{
  "num_hidden_layers": 12,
  "hidden_size": 768,
  "num_attention_heads": 6,
  "num_key_value_heads": 6,
  "head_dim": 128,
  "intermediate_size": 1536,
  "vocab_size": 50257,
  "hidden_act": "geglu",
  "norm": "rmsnorm",
  "norm_place": "pre",
  "norm_eps": 1e-06,
  "positions": "rope",
  "rope_theta": 12900.0,
  "rope_fraction": 1.0,
  "qk_norm": false,
  "attn_scale": 0.0884,
  "bias": "none",
  "tie_word_embeddings": true,
  "parallel_block": false,
  "init": "normal",
  "init_std_qkv": 0.0266,
  "init_std_o": 0.0,
  "init_std_up": 0.0266,
  "init_std_down": 0.0,
  "optimizer": "muon_variant",
  "learning_rate": 0.00191,
  "lr_mult_o": 4.0,
  "beta1": 0.93,
  "lr_head": 0.00466,
  "max_grad_norm": 1.0,
  "warmup_steps": 200,
  "schedule": "wsd",
  "decay_fraction": 1.0,
  "decay_shape": "pow",
  "final_lr_fraction": 0.0,
  "batch_tokens": 131072,
  "max_seq_len": 1024,
  "doc_mask": true,
  "train_tokens": 875300000,
  "max_steps": 6679,
  "dataset": "wikipedia_en"
}
Each number is 128 + 24 x the weight over its row's rms, rounded and kept within 0 to 255. Layers, rows and columns count from 0. The size above them is the row's rms in percent of the matrix's.

# layer 3 attention key, 768x768, rms 0.0526, rows 192-208, columns 192-287
size [ 82  80  83  89  84  86  81  82  86  88  93  92  97  86  93  89  94]
[[116 120 135 126 159 134 157  97 133 137  92 118 116 113 113 118 119  98 151 148 123 109 155 140 138 131 127 105 159 134 178 143 160 122 140 166 143 152 121 127 144 117 160 159 107 147 104 132 132 113 127 159 155 117 126 153 107  96 122 108 101 101 143 142 144 101 113 119 163 165 112 117 169 153 169 141 133 155 107 186 147 142 117 127 143 118 149  86  98 111 119 114 137 128 142 165]
 [122 121 160 127 157 105 104 128 116 158 139 143 138 130 146 151 159 164 141 115 136  77 138  92 135 136 103 147 131 165 149  89  96 176 166 138 135 106  87 146 128 100 139 153 127 130  89 127 129  94 128 104 115 130 163 127 143 154 143 153 118 135 124  92 116 148 104  94 140 159 138 160 121 132 124 113 162  78 115 128 157 111 119 151 146 131  86 121 160 125 131 123 111 112 158 140]
 [136 114 110 107 127 121  77 118 117 148 114 141 134 142 139 144 121 129 103 127 120 122  80 121  77 141 119 109 136 142 134 167 146 158 151 145 131  92 135  81  96 120 142  91 106 166 131 142 126 132 105 117 132 155  99 130 138 117 144 115 109  71 156  92 158 134 148 167 116 119 177 149  96 131 111 137 168 114 160 175 171 134 162 122 104 126 146 108 111 115 146 114 119 104  99 144]
 [121 150 156 122 107 122 122 146 125 131  90 101 144 135  73 135 191 159 132 167 101 119 125 121  82 111  83 159 120  80 129 132 138  98  66  98 127 132 196 121 156 172 147 125 126 135 155 130 141 141 151 136 120 140 125 111 129 122 122 131 146 139 114 136 114 106 131 126  91 149 170 154 110 134 149 103 130 104 134  95 165 144 118 146  84 116 122 152 151 181  79 123 159 140 126 114]
 [148 116 154 143 128 127 147 151 152 112 123 141 126 110 102 161 101  95 143 163 102 134 133 173 117 123 152 104 108 134 155  61 103 144 104 129 100 126 112 106 101  92 123 135 150  90 117 105 157 128 164 149 151 119 168 139 123 130 124 128 147 134 135 156 151 163  97 111 167 123 134 168  80 139 177 140 143 117 155 126 106 143 133 161 124 111 108 148 136 136 108 166 164 148 139  93]
 [187 120 117 132 104 111 145 127 131 116  81 116 161 129  84 152 101 172 148 147 109  84 102 185  90 103 152 152 111 129 158 147 169 142 104 132 141 140  93  93 176 133 141 126  93 119 144 146 177 155  79 142 147 166 148  98 150  82 113  92 114 123  89 144 133  97 162 155 124 122 110 116 151 139 125 134 138 132 190 145 150 143 168 128  93 111 121 149  93 164 122 135 146 123  94 130]
 [124 150 143 113 154  94 149 102 135 118 101 127 136 118 134 104 107 108 177 127 146 133 168 161 172 130 158 168 147 151 124 121  94  90 162 123 141 160  67 124 118 129 144  98  92 121 132 159 115 104 141 163 130 148 120 135 109 117 158 105 127 128 108 130  97 107 152 140 123 116 101 146 162 144 147 107 131 121 151 118 154 154 136 121  99 136 102 130 106 158  97 141 141  91 126 142]
 [123 140  73 150 127 105 120 143  91 132 142 148 116 105 132 123 105 107 103 127 134 123 134 134 139 160 121  89 179  85 116  95 170 133 175 188 139  97  98 112 133 118 162 136  82 126 150 151 135 106  76 107 134 103 150 166 149 129 102 144 163 103 175 102 127 171 116 149 118 112 113 151 151 117 128 173 145 170  87 128 106 142 142 109 148 128 163 117  76 129 164 129 110 101 127 179]
 [164  80 169 136 118 143 114 138 150 123 127 121 137 130 127 140 102 154 149 111 165 115 111 133 136 124 118  87 120 116 122  91 127 132 120 134 108 124 106 113  93 128 172 176 122 141 116 120 155 119  80 140  91 152 145 130 123 133 126 142 136 153 160 104 137  89 148  99 122 153 121 114 142 144 156 125 131  90  80 122 102 153 113 190 169 141 122 162 126 118 145 130  88  83 114 149]
 [143 139 130 125 117 146 156 166 158 127 118 136 140 130 107 122 136 168 155 151 106 105 194 135 116 134 123 122 152 123 126 129 126 114 128 115 170 119 149 137 162 123 134 104 111 160 173 126 134 143 181 153 159 130  93 119 125 127  86 153 132 169 104 160 113 116 113 124 184 137 149 111 137 140 161 168 106 161 161 182 144 151 158 134 162 150 108 106 142 121 122  99 160 113 132 125]
 [131 162 124 113 131  80  82  78 107 100  87 157  77 178 134 170 132 118 191 123 139 106 168 113 136 131 151 196 131 128 123 150 172 129 116 125 153 136 133 108 137 107 130 103 160 134 142  99 125 132 123 134 133 107 128 141 142 134 153 107 152 114 126 121 129 136  92 155 115 123 116 167 134 105 117 109 127 118  85 151 104 132  86 101 139 110 158 163 138 124 127  98 137 127 120 189]
 [153  91 117  93 207 106 146 122 163 123 116 113 122 127 117 127 152 198 129  85 163 121 131 128 134 116 148 163 152 125 126 146 130 148 138 124 174 141 147 161 160 150 146 163 135 147 136 159 151 124  99 117 101 125 116 150 122  96 112 131 125 133 144 135 175 140 117 162 109 132 132 157 154 103 114 143 173 150 134 145 144 171 140 106  93 111 116 115 113 122 136 103 154 108 142 103]
 [106 120 170 123  68 127 129 118 153 124 146 131 146 181 142 100 124 176 102 109 132  88 115 123 158 104 121 112 137 145  99 180 157 110 151 145 133 145  88  94  99 152 110 120 120 119  88 120 156 114 114  72 121 119 114 101 112 127  84 112 133 119 123 110  87 137 118 109  99 110 103 145 117 112 103 168 122 134 169 135 143 114 146 132 184 139  91 133 177 123 168 141 137 112 104  75]
 [117 149 143 140 143 128 149 123 131 117 168 146 109 112 130 121 137 111 125 116 113 122 172 179 123 134 121 140 136 113  67 140 118 154 148  98 116 136 111 170 133  89  84 129 150  84 114 117 134 116 113 125 110 131  95 125 116 165 125 135 140 121  80 128 109 138 147 101 120 141  95 147 141 151 157 122 110  89 129 149 114 136 120 133 104 130 124 119 155 125 122 118 109 101  94 108]
 [149 140 132 110 115 105 113 124 117 128 136 145 132 120 200 136 115 115 123 115 119 106 140 104  84 167 112 139 166 157 121 137 106 113 105 160 129 139 121 136 130 165 117 111 165 147 132 155  87 114 144 148 177  99 100 143 141 113 202  93 103 123 168 124 136 134 130 201 122 129 150 106 124 108  94 146 135 144 101 156 129 188 137 112 156 141 110 146 113 154 125 118 137 150 117 134]
 [128 106 116 100 115  93 118 131 118 110  97 192 100 170 161  92 125 145 148 151 114 112  99 148 147 154 110 159 148 124 154 107 129 117 149 122 147 164 145 119 111 142 134  91 106 156 119 132 115 112 113 115 151 119 100 131 135  94 137 135 171 160 141 117  82 150 135 101 153  91 122 124 103  89 131 143 115 127 169 110 123 111 129 136 101 166 116 166 134 120 128 166 115 122 178 147]
 [143 124 103  88 163 138 113 155 118 100  90 180 133 128 105 149 100 133 130 145 143 163 134  78 127 148  85  98 159 136 113 134  99 168 131 125 119 132 150 131 115 105 145 114 106 141  88 109 131 136 143 142 142 126 139 140 127 164 108  86 145  68  80 134 117 110 100 104  95 157  98 140 160 130 193 137 114  93  83 143 180 115  73 125 182 107 139 116 147 112 139 121 129 128  86 139]]
# layer 3 attention query, 768x768, rms 0.0518, rows 193-208, columns 192-287
size [ 81  84  87  85  86  87  91  86  99  95  91  96  88  99  96 100]
[[105 121 144 127 126 113 162 108 137 134 121 109  90 110 157 140 133  92 129 159 123 113 150  91 102 124 129 130 133 150 119 123 118 106 130 155 167 196 126 151 138 132 134 140 125 164 176 108 119  76 169 152 124 103 116 149 106 130 121 176  92 132 124  89  97 138 129 160 102 135 160 131 130 156 132 143 147 144  94 177  82 156 145 122 103 128 161 149 134 164 131 122 128 120 110 115]
 [135 185 151 128 113 164 118 143 145 134 157 113 114 131 110 128 162 105 169 134  92 150 170 104 113  72 120 132 138  91 139 123 142 131 106 102 122 106 164  67 143 118 155 109  81 123 137 128 123  93 153 143 165 130 157 134 125 133 137 114 168 140 149 114  90 142 111 138 103  97 143  93 171 145 170 123 105 151 124  99 127 121 133 113 111 115 148  75 116 143 124  97 105 157 131 135]
 [119 121  91 125 172  89 148 140 107 128 125 170 120 155  75 118  60 175 116 118 131 139 116 158 146  86 175 138 101 148 143  45 161 163 115 131 105  95  68 127 150 113 127 107  95 119 121 150 100 137 122 126 109  92 113 154  97 112 110 140 119 105 134 149  93 116 113 119  99 103 119 152 176 114 155 122 153  94 126 135 100 151 129 141 128 114 128 101 131 123 111 117 108 106 137 142]
 [158  99 117  98 129 143 137 119  99 124  64 102 108 161  87 148 132 176 154 120 110 114 135 152 118 148 120 146 137 145 108 179 113 110 121 125 155 144 157  98 133 156 132 146 120 153 134 137 104 100 134  71 154 160 122 145 116 134 125 123 121  87 104 127 113 135 149 123 115 135 166 129 183 139 142 100 134 113 116 134 128  70 135 128 141 135 138 153  98 113 140 116 129 141 130 122]
 [111 111 144  85 112 127 146 126 140 132 124 132 125 127  97 134 105 135 147 151 137 144 123 151 128 194 115 176 139 142 101 113  98 104 115 126 112  96  92 108 158 142 116 145 135 135 123 128 103 132 169 162 174  96 188 106  88 174 152 140 122 145 159 106 101 118 139 145 120 112 131 130  98 107 145  74 121 122 147 140 122 113 135 128 161 153 104 103 167  89 153 100 159 115 147 130]
 [136 102  93 141 114 144  99 125 128 131 105 115 134 183 113 178 133 116 112 130 126  75 127 102 142 119 172 108 137 160 158 158 125  98 121 147 125 125 134 169 126 159 115 155  98 157 100 115 139 155 116 101 146 119 139 114 178  97  86 155 134 117 143 123 162 117  96 147 122 123 132 111 135 118 151 104 127 116 106 179 142 150 122 116 175 132 128 117 156 102 155 120 142 128  99 116]
 [120 133 164 126 136 142 148 126 171 119 132  95 147 133 146 172 156 128 116 121 154 130 103 167 131 117 124 127 111 135 130 156 142 111 124 121 115 128 121 129 144  93 106 158 179 102 101 131 145 138 122 182 130 146 104  86 104 121 144 121 102 133 154 140 175 138  56  81 145 137 117 129 126 136  64 111 117 165 134 104 117 101 117 121 158 118  87 101 135  95 140 152 141 128 134 117]
 [136  80 103 105 131 160  88 120 129 121  97 101 182 136 109 131 127 147 138  99  93 122 125 139 164 117 150 121 119 132 103 140  58  65 134 167 123  96 141 127 150 110 141 122  88  99 127 175 146 136 145 168 146 111 103 130 160 141 161 126 115 117 110 142  99 140  99 106 146 124 102 127 146 117  92 110 168 114 163 148 148 115 120 126 122 106 103 144 120 142 113 139 127 163 134 126]
 [155 105 147 141 135 154 141 142 105 119 140 143 152 131 119 149 113 128 109 140 108 101 123 158 110  97 133 135 121 170 168 117 121 130 143  92 181 136 124 127 120 109 153 155  69 125 126 160 122 116  91 164 136 144 106 122 116 101 147 145 116 109 127 139 141 112 155 110  89 119 140 142 151 125 107 102 120  94 147 134  90 141 115 117  82 125 147 154 107 118 113 134 142 111  87  87]
 [134 102 163 136 137 117 182 119 164 117 135 131 101 112 129 129 107 150  90 123 128 141 148  74 137 118 141 144 125 103 108 129 165 132 145 115 174 139 141 118 136 108 110 118 114 151  99 155 136 121 134 140 122 156 137 114 101 119  92 160 154 141 151 131 162 183 139 138  88 117 175 130 138 137 143 134 128 139 158 122  88  95 113 134 125 112  91 144 130 154 188  95 143 116 138  89]
 [153 145 131 105 139  92  96 155 141 120 146 127 128 159 149 120 160  99 131 142 161 161 174 121 118  97 131 171 128  85  82  97 126 157 119 149  99 113 112 144 111 122 138 129 137 139 130 124  89 139 140 168 141 146 158 159 112 119 131 163 131 136 104 107 101 145 143 133 140 179 128  47 147 132 153 110 100 101 136  81 121 123 151 170 157 163 133 115 116 171 129  86 151  66 160 190]
 [150  66 114 152 125 143 171 157 101 142 152 151 119 100 137 152 131 106 145 140 108 111 148 137  99 101 133 122 154 109 131 167 152 132  85 144 112 138 180 137 101 102 136 113 102 126 175 136 135 115 133 142 106 132 103 137 121 144 106  91 120 130 164 103 118 167 111 132 150 146 141 117  76 136 111  98 105 122 134 119 142 119 122 138 109 153 123 140 127 115 106 141 123 155 148 146]
 [166 119  96 143 115 144 128 106 131 147  75  92 132 143 106 168 145 120 120  95 131 130 130  91  95 118 103 139 122 141 122 104 145 110 128 131 119 143 131 145 104 135 120 141  90 113 131 143 122 145 133 115 102 140 155 129 134 121 156 110 109  94 116 165 151 141 136 131 168 124 120  87 155 102  82  96 157 117 155 129 118 149 128 111 143 158 145 108 119 178 123 139 136 137 133 128]
 [113 160 152 106 117 113 142 134 116 156 124 133 131 135 125 126 138 115 138 108 123 163 124 115 138 125 125 128  77 157 212 127 105 155 160 132 138 146 129 118 116 126 130 117 132 135  85  92 107 108 150 103 152 150 131  99 166  86 134 110 184 130  98 135 143 129  88 119 118 127  90 131 154 168 134 146 133 140 129 115 123 125 134 125 109  97 125 142 154 189 155 157 137  86 130 159]
 [172 165 137 201 123 113 119 147 152 136 133 119 121 157 146 164 127  86 204 149 129 148 143 115 110  86  72 135 154 189  99 129 107 147 102 130  82 122  88 153 160  93 110  70 123 122 150 143  99 174 142  82 120 113 159 157 135 116 131 147 108 129 127 122 155 139  75  92 163  99 141  88 171 127 124 151 145 106 122 159 135 151 125  95 127 145 123 130  82 137 160 130 134  85 163 168]
 [142 136 103 135 123 126 168 141 129 117 143 131 122 135 137 107 162 151 144 107 157 126  87 146 124 124 131 130 104 172 150 121 115 153 151 113 155 137 131 130  75  87 131 127 144 138 109 126 130 132 132 146 142 114 146 182 133 109 126 131 118 150 103 123 153 117 102 127 122 104  92  99 142 114  99 117 126 126 142 172  49 147 156  77 106 160 130 131 127 169 152 105 115  84 102 149]]